Weights of a small GPT-style language model, trained from scratch on English Wikipedia: vocabulary 32768.
Each number is 128 + 24 x the weight over its row's rms, rounded and kept within 0 to 255. Layers, rows and columns count from 0. The size above them is the row's rms in percent of the matrix's.

# layer 11 MLP down (transposed), 1536x384, rms 0.0222, rows 735-740, columns 0-127
size [ 90 116 107  81 100  83]
[[143 117  94 117 141 168 142 128 115 165 116 125 121 133  98 133 111 113 149 165 129 111 130  95  70 101  89 129 163  93  74 108 110 153  74 152  84 134  96 165 126 138 132 118 135 153 150 129 137 114  69 134  99 150 155 132 148 135 128 140  94  88 132  83 115 151 140  96 105 129  96 115 145 137 158 116  79  99 144 173 134 149 134 138 152 123 126 152 128 137 128  95 102 156 147 135 179 129 128 158 122 152 150 160 126 143 161 146 120 155 139 114 147 134 138 122 128 111 124 162 121  79 109 123 170 134 128 162]
 [133 142 186 146 165 128 121 135 113 133 182 167  82  83 120  94 146 125 177 141 122  85 100 120  86 102 114 118 183 115 129 109 158 109 125 152 144 139 139 163 144 116 134 120 142 115 117 161 143 167 105 153 147 150  84 134 139 131 140 167 167  90  90 172 160 132 146 162 146 126 131 130  86 122 126 127 130 116 100 128 153 113 144 175 164 117 139 131 124 154 148 174 110 100 115 133 135  83 106 107 110 156 139 102 159 125 148  94 132 122 129 111 116  94 122 113  79 153 132 141 119 133  83 148 143 122 108 114]
 [145 149  83 122 119 103 111 121 121 113 123  72 132 115 122 113 203 120 132 115 128 141 111 122 118 147 138 168 114 112 100 120 128 128 144 130 110 120 142 103 125 108 134 119 161 150 125 129 136 163  87 189 125 128 147 155 147 143 128 163 147  72 114 132 127 139 107 149 135 162 149 130 122 140 144 139 138 100 112 186 164 165  86 138 130 126  80 125  94  91 107 160 116 110 135 113 118  88 108 106 185 137 140 134 125 102 148 105 148 143 112 100 107 146 116 110  84 126 154 111 138 143 125 107 104 142 173 126]
 [142 138 150 164 138 107 151 132 145  80 117 122 146 132  72 105 132 125 117 131 145 148 121 149 160  97 139 127 126 141 111 132 154 133 108 129 129  85 106 117 123 151 129 130 105 143 168 155 146 134 131 139 163 103 125 139 134 158  98 116 115  98 127 126 137 156 147 130 137 144 124  99 101 141 125 120 117 149 144 155 110 142 181 153 113 122 122 144 107  46 136 105 137 145  70 131 145 116 140  96 139 117 131 150 143 114 138 105 148 165  99 104 153 110  90 125  91 149 122 167 150 103 138  89 112 147 137 159]
 [116 167 101 138 106 138 157 114 123 121 139 105  81 103  92 144 125 109 142 145 116 112  81 135 141 117 124 118 148 186 169 101 112 147 117  91 113 114 144 117  79 159 172 142  95 133 120 122  76 106 162 114 142 114 104 112 140 161 130 117 148 115 142 116 136 114 126 154 115 116 134 104 157  96 128 101 120 137 131 138 145 106 130 110 119 133 122  79 151 104 118 147 119 197 115  95 139 168 133 121 142 135 136  99 165 139 115 106 152  88 141 128 120 117 136 146 113 155 122 171 135 137 150 152 116 134 148 117]
 [145 104  94  93  93 153 107 124 103 117 119  93 170 137 128 130 161 159 144 103 137  93 123 109  80 147 132 120 155 107  98 112  96 141 144 127 101 171 131 121 148 127 110  89 103  94  91  82  92 139 133 159 122 142 118  84 142 140 118 112 129 116 120  95 115 153 143 105 115 121 121 122 150 110  85 134 121 117 118 150 119 120 163 111 134 103 109 152 123 165 108 116 113 107 136 138 165 139 201 164 180 129 107 106  66 165 109 123 151 152 139 130 134  77 131 141 127 112 165 143 143 123 142 135 127 165  96 119]]
# layer 11 MLP up, 1536x384, rms 0.0383, rows 736-740, columns 0-127
size [115 106  90 100  90]
[[125 187 143 113 121 154 126 146 153 144 154  92 147 141 100 129 139 109 146 130 153 102 152  95  91 143 135 156 120  99 142 108 172 124 143 120 164 189 134 116 128  86 126  92 180 137 105 117 123 111  78 178 111 117  88  84 142 123 119 136 120 166  99 134 181 126 121  85 138 146 106 155  96 129  87 141 115 125 134 112 116 123  77 118 173 111 130 148 156  86  94 119 131 128 141 153 134 121 142 186 170 142 132  92 133  82 139 134 102 124 127 123 168 139 123 120 119 112 102 100 106 174 111 155  93 162 153  79]
 [114  47 114 168 123 130  81 128 168 139 145  91 116 142 121 145 136 106 103 102 124 164  98 137  99 120 123 100 101  97 198  59 136 116 115 127  78 150 115 125 136 134 147 145 125 120 120 137 112 115 152 149 106 114 132 125 139 119  68 123 104 160 121 136  65 117 144 133  87 106 139 105 145 101  92 113 109 125 140 154 147 116 108  95 149 109 139  98 119 127 103 152 103 107 136 130 151 180 161 100  95  74 135 163 114 151 101 132 119 105 117 153 200 110 173 154 156 159 125 161 117 107 103 127  99  94 112 145]
 [131  74 153 105 169 104 100 105 128 106 103 134 134 119 158 153 176 125  85 112 120 138 139 138 168 183 139 120 118 118 151 101 148 124  91 148 108 119 159 138 154  87 184 148 119 115 100 136 101 123 130 132  82 177 130 136 159 138 132 148 140 145  98 119  92 122 135 119 139 155 105 115 158 102  95 134 136 132 143 146  94 140  88 122 171 162 175  89 127 144 154 141 121 146 123 160 140 166 142 126 163 111 120 127 116 140 150 120 155 112 112 176 142 145 129 166 134 137 151 117 160 121 122 149 140 137 136 101]
 [172  99 104 121 162 108 121  97 133 123 112 118 196 133 110 141 131 103  71 144 137 132 125 123  90 182 168 137  99 101 116 103 132  91  91 171 121 162  92  93 127 119 136 146 155 131 100 125 133 123 105 151 121 119 130 163 118  92 128 126 166 159 171 114 132  87 132 140 117 134 134 104  65  99 140 148  90  76 115 134  90 160 165 113 163 127 137 135 128 154 131  70 128 136 141 144 164  85 129 126 120 132 127 168 112  85 153 137 129 139 142  86 171  95 103 163 107 118 128 138 137 162 134 160 128 184 132 117]
 [154  72 107 145  90 110 120 146 143 129 122  84 159 112  92 157 103  72 146  72 117 114 130 132 160 149 159 124 144 159 174 138  87  62  99 139 122 122 162 154  92 113 175 148 122 120 188 156 131 137 106 118 126 148 131  99 121 104 110 152  94 121 137 148 156 160  75 116 137  95 123  86 113 190 127 124 116 125 120 119 133 137  99 160 109 117 110 154 156 121 163 147 159 125 136 166 108 123 100 160 156 143 153 128 144  62 121 108 126 135 152 139 115 191 105 172  90 123  83 143 125 133 139  85 121 135 126 109]]